config = dict(
    n_layer=18,
    d_model=320,
    n_head=5,
    n_kv_head=5,
    head_dim=64,
    d_mlp=1280,
    vocab_size=8192,
    activation='xielu',
    norm='rmsnorm',
    norm_place='pre',
    norm_eps=1e-07,
    positions='rope',
    rope_base=10000.0,
    rope_fraction=1.0,
    qk_norm=True,
    attn_scale=0.125,
    bias='none',
    tie_embeddings=False,
    parallel_block=False,
    extras=['local attention windows', 'gated attention', 'normalized values', 'capped logits'],
    init='uniform',
    init_std_qkv=0.0281,
    init_std_o=0.0,
    init_std_up=0.0281,
    init_std_down=0.0,
    optimizer='adam_atan2',
    lr=0.00119,
    beta1=0.95,
    beta2=0.95,
    weight_decay=0.15,
    lr_head=0.00663,
    warmup_steps=278,
    schedule='wsd',
    decay_fraction=0.84,
    decay_shape='linear',
    final_lr_fraction=0.1,
    batch_tokens=[32768, 65536, 98304],
    seq_len=2048,
    doc_mask=True,
    train_tokens=472000000,
    steps=7474,
    dataset='wikipedia_en',
)
Each number is 128 + 24 x the weight over its row's rms, rounded and kept within 0 to 255. Layers, rows and columns count from 0. Numbers have three digits each. The size before them is the row's rms in percent of the matrix's.

# down: layer 8 MLP down (transposed), 1280x320, rms 0.0922, rows 695-714, columns 160-319
# up: layer 8 MLP up, 1280x320, rms 0.0971, rows 696-715, columns 160-319
down695 098:154103172101082154123118083159164111130131098136133141156128107125157138134116124146104142096122133134145141115173126160128136122170167146078123119157170150098131116102107116138096106112137105142117125153142141144134154113163140108129132075119102129141120143090086097143166177109111094144166101092142130145127083157134129141122120123156133110168175127151122126175120123119132119101118128120118106152110110097122128125152138120117108174113093126127135109095090104128145102191126142
up696 100:125104114156121108087084117150114144121136163118120160147125140112112137091090150127167144098144099070111144150090185130124133091153155088118145121114134153101088174124122110135121116143163105157160142152139097135153111139106139125160153107109118170183145114124120099108101118117087119089166104162116115085107130151161145139110139116124142134166142116138127123158140144102137100163151122103156166092116099142144130094125135076146145105102165153092110114139098129136112127143132119
down696 095:131119118127139161154185135123107114135118056148145099130154138126151121165175130132119104127077133193140102110130122164126143138132110164128141139115109108159147103168161164148162122068089134098070140103122138142123171132149126093099103153130145109102108131118128187131109095134132137146103150109130168114121156128108117116115164120114119147095103123131148124124080130147124179110119149123103105168118133068148124136143130159107120155144115125152146146105150145114122182083111116
up697 110:124094099141118137124156123167132104074156116131150111174114146147133184103128157134104090094111120117140079170118120128092149144144157149134147103112141103144096080110146097109134092171206108126117117112109134106176149133103116155111104139146133116110137115150161155108128127139102110066108087109169162124150133157167120128136126153131155118152173072124125149146123124099149166113115097161154117089090113162120144153096121161162124107115133114080130152082168131114126135095072116
down697 110:102140125136100160110099129132093108159103205156092132120119116176136147147112107119066125081153140127108116125151120142149122135143124135104134096124123105128138167109152156130124104132151142090119088135124155131155121103171097121111152174085081131116139123113165113101111135143157166118159122145127097134120113115148113126158145066133152121125096104116135146129149143073130181182068102122098164109120134129125117108148094129105124139112105107135130101123120114099126143172136158
up698 103:153118130157145098143149144131086118128153149132133122136127131118065131115130137108135159125138132159125133107097170125105150123111174118121087149090112115131147151133144115124152146165132103167118133133149107117150176144154101146167150155136132155098108159103123147149077149133123092059146104157149177117144112114116100162146144132070121157142116119142140139107116132127101185112151100075093135119112137152129132126104220154122136143171144139108119150126124164115129152135130124
down698 103:160156140122160128108108159145154157131106142093170135124156122110149118143151143111124115133155134178128128109125153127095118121121096145162129130139155111118121106185108127108142143134068169104147139081121140161114115098109126108128155149095104099122151106155113093130129138117152167140152174113127131122140127103121169109156121117134105081151110149102130120144138083133098150096107107142136121131135127117123162104128137115119114068111121158158111115115138161173171144082122119
up699 100:121136117117112102119139126169104174136151142148169150131173130118126117122111131198103149126146141158129090170115130144074110140107143147150140079088162079117118120104130144137119097158132119110176147132184099115136149139136121168152104138150121148098119107106087131164168141117076128135148097135145125117123142184076133131141160161141131091138117142105126143140147093156133142113100134137116147128087107130124106157127123089108118159151125103138132123160123149108096151120169105
down699 096:179134133141136144141145143108122141100160117096105148149086152082158134096148069134148150148135130087147145111127170117128109135133138108113156158115135148131119136104116100159150138120162098100108096125123127098131093134059113144139115135129135127141146112096171136106122113127119127146123120134155149118119132083183094102119157141117134123089131108144141123139094128105133109134087115128138149156132149166136137077092083166120103150131092123119145131150132148131156134108131102
up700 104:111109177148157123079110130092102156107150154142163141111133182161159158133115075118105117130104126121130120101135112129108147108152139149105136089097120151126176125117135154169103146115126106113125142137137095135097129150136123097095109139116171100122107125133162090198149126172114150098135154119104164063105133141151130143132157091151121150153153129086114172116113137077112124099097092145119154094164140118129119098152152135163135112127154142133109096120142145083107101145125096
down700 107:112115115111124149151129118122172096117185088130161135118139143117133153099124149127125124120141116120129154112154107147159088144115109069134113100162148151128080118130121097178150126086120076087182125161118105108137121112116128113108106122104091174116109168115107116167134157140151158166112158136169117134098159145165120101119142151140112160153159111147115139124130143129171096147184123114090098120139139104121100163116127152108107109143122111096145129097119113178111111133103136
up701 100:121118124112123130153170140087152109157088124104126159111152157148144167108143164140115102111131131100156073190127102129116082163155107141167142153134134168118111132135130131113068167128148145116154148146124086111112121092119104136087091111155129129122186113121127115134121127119144132139147147109133138124110118151162100144119141121104152133077118101136116163168091119135143114141127128110127122137067137172104145109122091142162109121100133113119140065126126163097170138112158073
down701 099:149088114114168154120148131121090118123116182125115113119185118169152154136120116113129148144137122125147110128133132147168094119119133149133124112105118176107124167139137122134126132139102125134133122186100124112112103124091133112096165134110121076139105128126155155133167116127146156116150152138158105112102135188183108122093078123111131130094156149115113131108133165069131104053157139173132130161103094081117119145117162136092104123145146128092126137109142136120165158114078102
up702 084:174140097148125112145102098138124149131107137091117169111117149160134133133133155132089138080152148127126132131141136126147102052153147175147118123128102158110144100123137122104166125182143130138179122161141114120105159153150106112135118129144117131172154068167167117142091134140095155158105135135156111097136153156157114148127143127168126112132104136150101131130094124141139125101141136124128124120117118128092115100106081119111189087159075124143120103124124147160145116084101126
down702 091:127175114109148134138109092114123146140156137134141114128143147130145121127088156177105143143082126133122144137124148139135139147146119167110158126115139136071156154126177125145164145124145121119145100159142129111129157141131125126102169156138116157155128112138137152120113119151090116152111133108188145140096152157154111139115100137102109142132106115121093164142102136129117139142113149122142104108117161132128134117098155147133118115065121105122125112128107161178080115106130150
up703 098:110161145138128112100138117092136146124100146122115136112155165072149184114125092117135107130142118143106119158117106134122121124104116152142150105120129109105104120105103175142177127102131091119137125124090194138162112096118139081135149126156113140104114145129134086126142121144141125118099094144103121169133124150130127134115153125140104128090132096092136127124144156145102141157120113084154119166146108167112120124110108083086136135112136106150147140168101098154063152133146126
down703 098:092123138153124130123154137167099123161108125114135120155120092142151144124117144132087131094109145116132136122144155131120135115135137122133107141139117117113161098112149124152071095129134155120083115145126128112160152148130115147094131178082158130140117091138108178111144102114172130130163150126145126098130176106110152122137129133160125141120111127164125115118123121106163146110135102150138154096125152100110134135161126147159142091149148148065088126106135153126140150131131138
up704 103:118122118158156107092074137139113104140107162152104102090121142131118135095125161110164140094143142128141124151116135148122105117127144132130158119145116114107149125156145115108144142099160148170133125107129145148152103136096172160114158112108108133177125101120115086131114099103134111097115109133145116112118120082092091145161160130141117186165138140147134107152153170113130120153129116051090130172141134119103148177164134052136107151120160142141122120123125119132093114137080132
down704 107:093087130103140126096161106130120157163129145131151089129115147094106132134122152134146106143156158149149113132144161155139123142177116124155095118131127127170158115187152152131118125142163119115101152150124113175092110144139117133171137190094147121117133126123128092136139147142155091136112138143141096132084060063183154147156123121162086108173164113095131155109135125137136190154074108096085137154130130144116164143105074109138131165094114124109112143106115172109117154151119153
up705 105:132148139136155091103143115142155169125111145089134142135103157117169200142120147109113088137117124112144126140113145108116106129139128161157142162114102145075098107140129166162109147151153128093103110111104095141111098085162085126138145101141132124133099148137091105135120137124135121157097137132123145130130148093083147154144113131136091115121117125124129094117152153102176164140140131076131130092120158134131116125141118124086160123116092099107151141100131159125152094152101110
down705 106:116114131120124111154114173143167151095149130126148131141119110113082139135133134096136121139154195100135130117126127123151161177111160132127091112148130158136109155118117135172104155170127145153164110150140116131127143151147155156146140122123135131096118132154110138139159117122104102163098125145180118080181103081114119082112088097119142153138100105152128127127161116134151088147151100130199125124112132147125158099140137095105119138134147187137112150131140131086132159133127159
up706 102:112184115139094120078101110155150129122189118135132115112138146132132110139125105108089116149151155121119116123134126116105135166136087121152063120112159109105134148122176163131126109124137146139170165091145106151073117120147110131089124114085129121133174148153144148168094096141142153168134178161113099104097135117090158173179122132147149136163101145118109119138154114113132115148107157138097142127148122073120097112102106133154139137118140107179114130093156138091081177139134108
down706 102:097148130142130145119166102119140093089122160116163102125125110098123135086150100131070135099140161148126156094076133137119141136139103135129149100122135127106131131193115131149115077127152140090129155114158146127129136154175114111115148153126091092128161132145140088116158147135146131111149112105152122127120131162127116133159116100120151143134103119129123134148159119136117108127168103148108120095119135127097130098145132115126149097149125133149132133102172154130156115187110137
up707 106:110150140106110162124152131111127137161133169114170138098168136113123155152151147123126115135204138078145146142090101118150110134127138151094128142170142144096191102149155103113116148157085115115128069132124098154107117116173152116143143142126122136128084114081137099154167127184145119121161151106126158107115096137149076144105157134113087158091162154135112179134138137117117087130143150073084139111147050157098131132120132153078122117134152136144126185120131144130117194101134136
down707 102:186140114162132132112163123099124089104118143134106172132116102119123116114171106093127156144148141144128164117168117139114111152112166093120111133173096132101150131129123098128102091144127144114124137108128124108132124145113119157124160125114131137113175139161107141144148151101145142158129142152168146094165177139118153112114159129127123151104125127115132094131146101082140147138136151192141141123153152122130140170116117110137130106171083112147148128150160117136127155122124113
up708 097:121140165105144165106151100149126144145104107109132122119136118107086113116159149197113140115132110112094094125170111138144130123113169134154146152124106095133138115112170106105178125146117175141186123109149131105136133160074111108142099108144155147156136085117123100112137102102110119131132138101195116146129093163123104133142127154100123102175126142112127136129120137156100183084174147126119150150111119145161148122152163154139115095099144087081128125131129124105137119142174083
down708 098:136114099127115095156105121145123109139156152123110094107132109172161141114110112072163096147112116123143158108114106141111123122110100127138151087161156096168142138096142179157097126122163121135091118135144131108145098090142138171170126136119149151122130123152129126143157119136100133150110129109100129109100151091096093128130124108156088143095150133109146145141190153114152100114116134126155126104141161134072123127109059130139099141123090118162129156145111149185118134108109128
up709 106:089130150179053144095117125136152110125143077077124124118121132126136135114119109167110109128124105156153120182112138097110153135134155131177131146138138083080122107094144124121155111162124185115133101125124146159114129148145126102093121125155184165145125134155183152161160164124124148128128127126095143107127123152116152147157131135120123098113082127147118112116128082148107158090158175086099120097084103146128173099127096131132129149077163117133130166106123135124155144086148166
down709 100:125116137133114142156144123132114083137132086097165087077126115166137128158150160065107090133103100125128118165054145138086131128093115176120116130141141087097146139171136155108091120133174122123115153135145113174115108143165166112120093160145156143080127143102132147151137169174131164150146132086133119079146119121095112130128145121153125134121135125085113108131107108115106162064097160122123131145075145121146097134108113107128133101090153083141114148125175168133170121107159116
up710 096:126127158139122147123164131141097116154147088099099102116171094139160144143081124156086161097117136119113098153119150120138163122105135087111115164128158098081123137134135166122113162168140104112134104097133097161153136104129106067139120125129112148108119148120118098072118120060110165122095087127148143131091141100113140145124117099106117145134094139089187125129129104130134157131144107148163102145105111148107075148158156133142123086164174151113060135094155146150124114124109132
down710 099:127160156119147113146123145142103097101164141111125127129131156082155154100112119107137166117112109103137131133108106116162113132139098146067081126126121092097131167120139112164138131090118125141138093125104120129108138100096140140155150144118083159106142124082140131091136089124160163122135142096120106140144108113128122078119105118123113144164137115122172134147085104110121067155141121158156108130111129135158080132103155140124134101110137148128089123119139152137162089128144124
up711 095:095121175137087111124125088136142094129117139084110122144138103085076182121094107123114142152110148101147070096127112118123151165141146119125097111131126087092147118116140130108094146156092154122127111152110105119122204134128126090127146122143138137088134166154141149150141142151154084147106110119096113132156124142138115149123117125090115104125120088170136096109135063145118142135144132107126121140101128123146150117114133139155154103119127089132142104100094143122107106107138113
down711 092:097126121165124145116146116106134102100086119116107118121184111157113160104095110124124104138104107102087126146104123108100119155121136162126156135163129146097120154106129113104097139129136098150134111077149127135117103121128125093142155104175076121124127122114197106112138134148160134131142160140143158141127129115148131144172149159123079123132064112096121132156141173080114130145111153098126141103137165127105126136122146114168179121122151116111107081136104142120149102108167112
up712 095:113147147148129083084090109123091118135156113128140128114150175144128138102096097152081157149155133155142105139143146096137093118084125145131156126131116079153101128116094124098098169089100120112117135128145107095164155111162137089119155126146106144139123101142075111153106135125139177098135115142138124126124141103182124155137127097142138093133096102115110137121113148130114106120150109074161145066163121109122119112158082147110177162106144140115145107151178150154147143140102108
down712 094:157098096123132106143128154131169132111109138149109112156149096152127114144117118131130110097130167103126122139140133122131130096175121106110093139154119159113165152166194160110124105118117080124077127154131116166161136149151099164121151146129169103132154135093162132098128129091147086093128125114150116148147159125153124135145104105116105127120112145164155119119109156143148158128101145113160099149138136141115169140085136133123098089158130117103113131145100127081119136119093132
up713 102:130122081118103139130098157117119121141131115144131123113146159103140155098108181106125107145102137079120136123114143158120189124103155169088093124140117102101093142171135096117114146129119110181110062112180131120123101147117146110152099153143125168156166125136093113139093119090127091170113137144140131139100165124124051175113158123136098097152137130073110122119126107137079090100099140118087137147172102174111116124145132119107136141100095120146145092146143131107154100158132106
down713 104:116105112049132143102139133164148121087141129149106084151110165141150112171129109134175100135157138150137117137140122131118108054096119107128145151173119143150135130107163138113145066156137129117113129145118102107119127107113147118086151152127119122172112137102153090132105110140115148135133122099104134102141163149113177142121148127143143114126078096154115136110140107141114147154108174128134148147135113113131109136135077104137132174148138109139126137098150119138102109145124127
up714 101:117123133144100139124148135116142113154141140145148129146139108140123136148125139103138090070146097110140119110099109119116122129101125141150098127120146109139152109133142144122120139080096161158134077113142132164090161134111121135126125092099172141152148090152123135130123167153138130142133105099116109124082151084114098129162126111153141098132140101079131079131188164128130144113100144081162154120117100097104088158146180107136149165127176159109129168155161139113130109150094129
down714 105:091113134139121127110118132106115109136129146131123136153087160161093109081132102062118138099119151121135109151086123123115126137157146116138091157120109093136123128139095108106139149131127141160104138154132060135123138104126126189155138169172121138122152155146132133128133155103142144141150162114129087144090141137098106122149120104115168132152083106183156127114095158115092144120153111056124146133085052105126165150118119113152177127140133143076158099085129107152133151133076093
up715 101:144139080123139110139130101179096136107146156152120175174173164109137157120111139098135128129172097088134138147149087135116081137118131102112109163093158149128155099105123123118148115097085129134174122129137125131193157123114122159110139125114129142168160093093168100151151092141154132144134107117153072103108091126141107097084151120142112101076131129147138127147120154146144137109146121145114085127124137142111116126110077194112125170138151124121145101122168129070094098115117118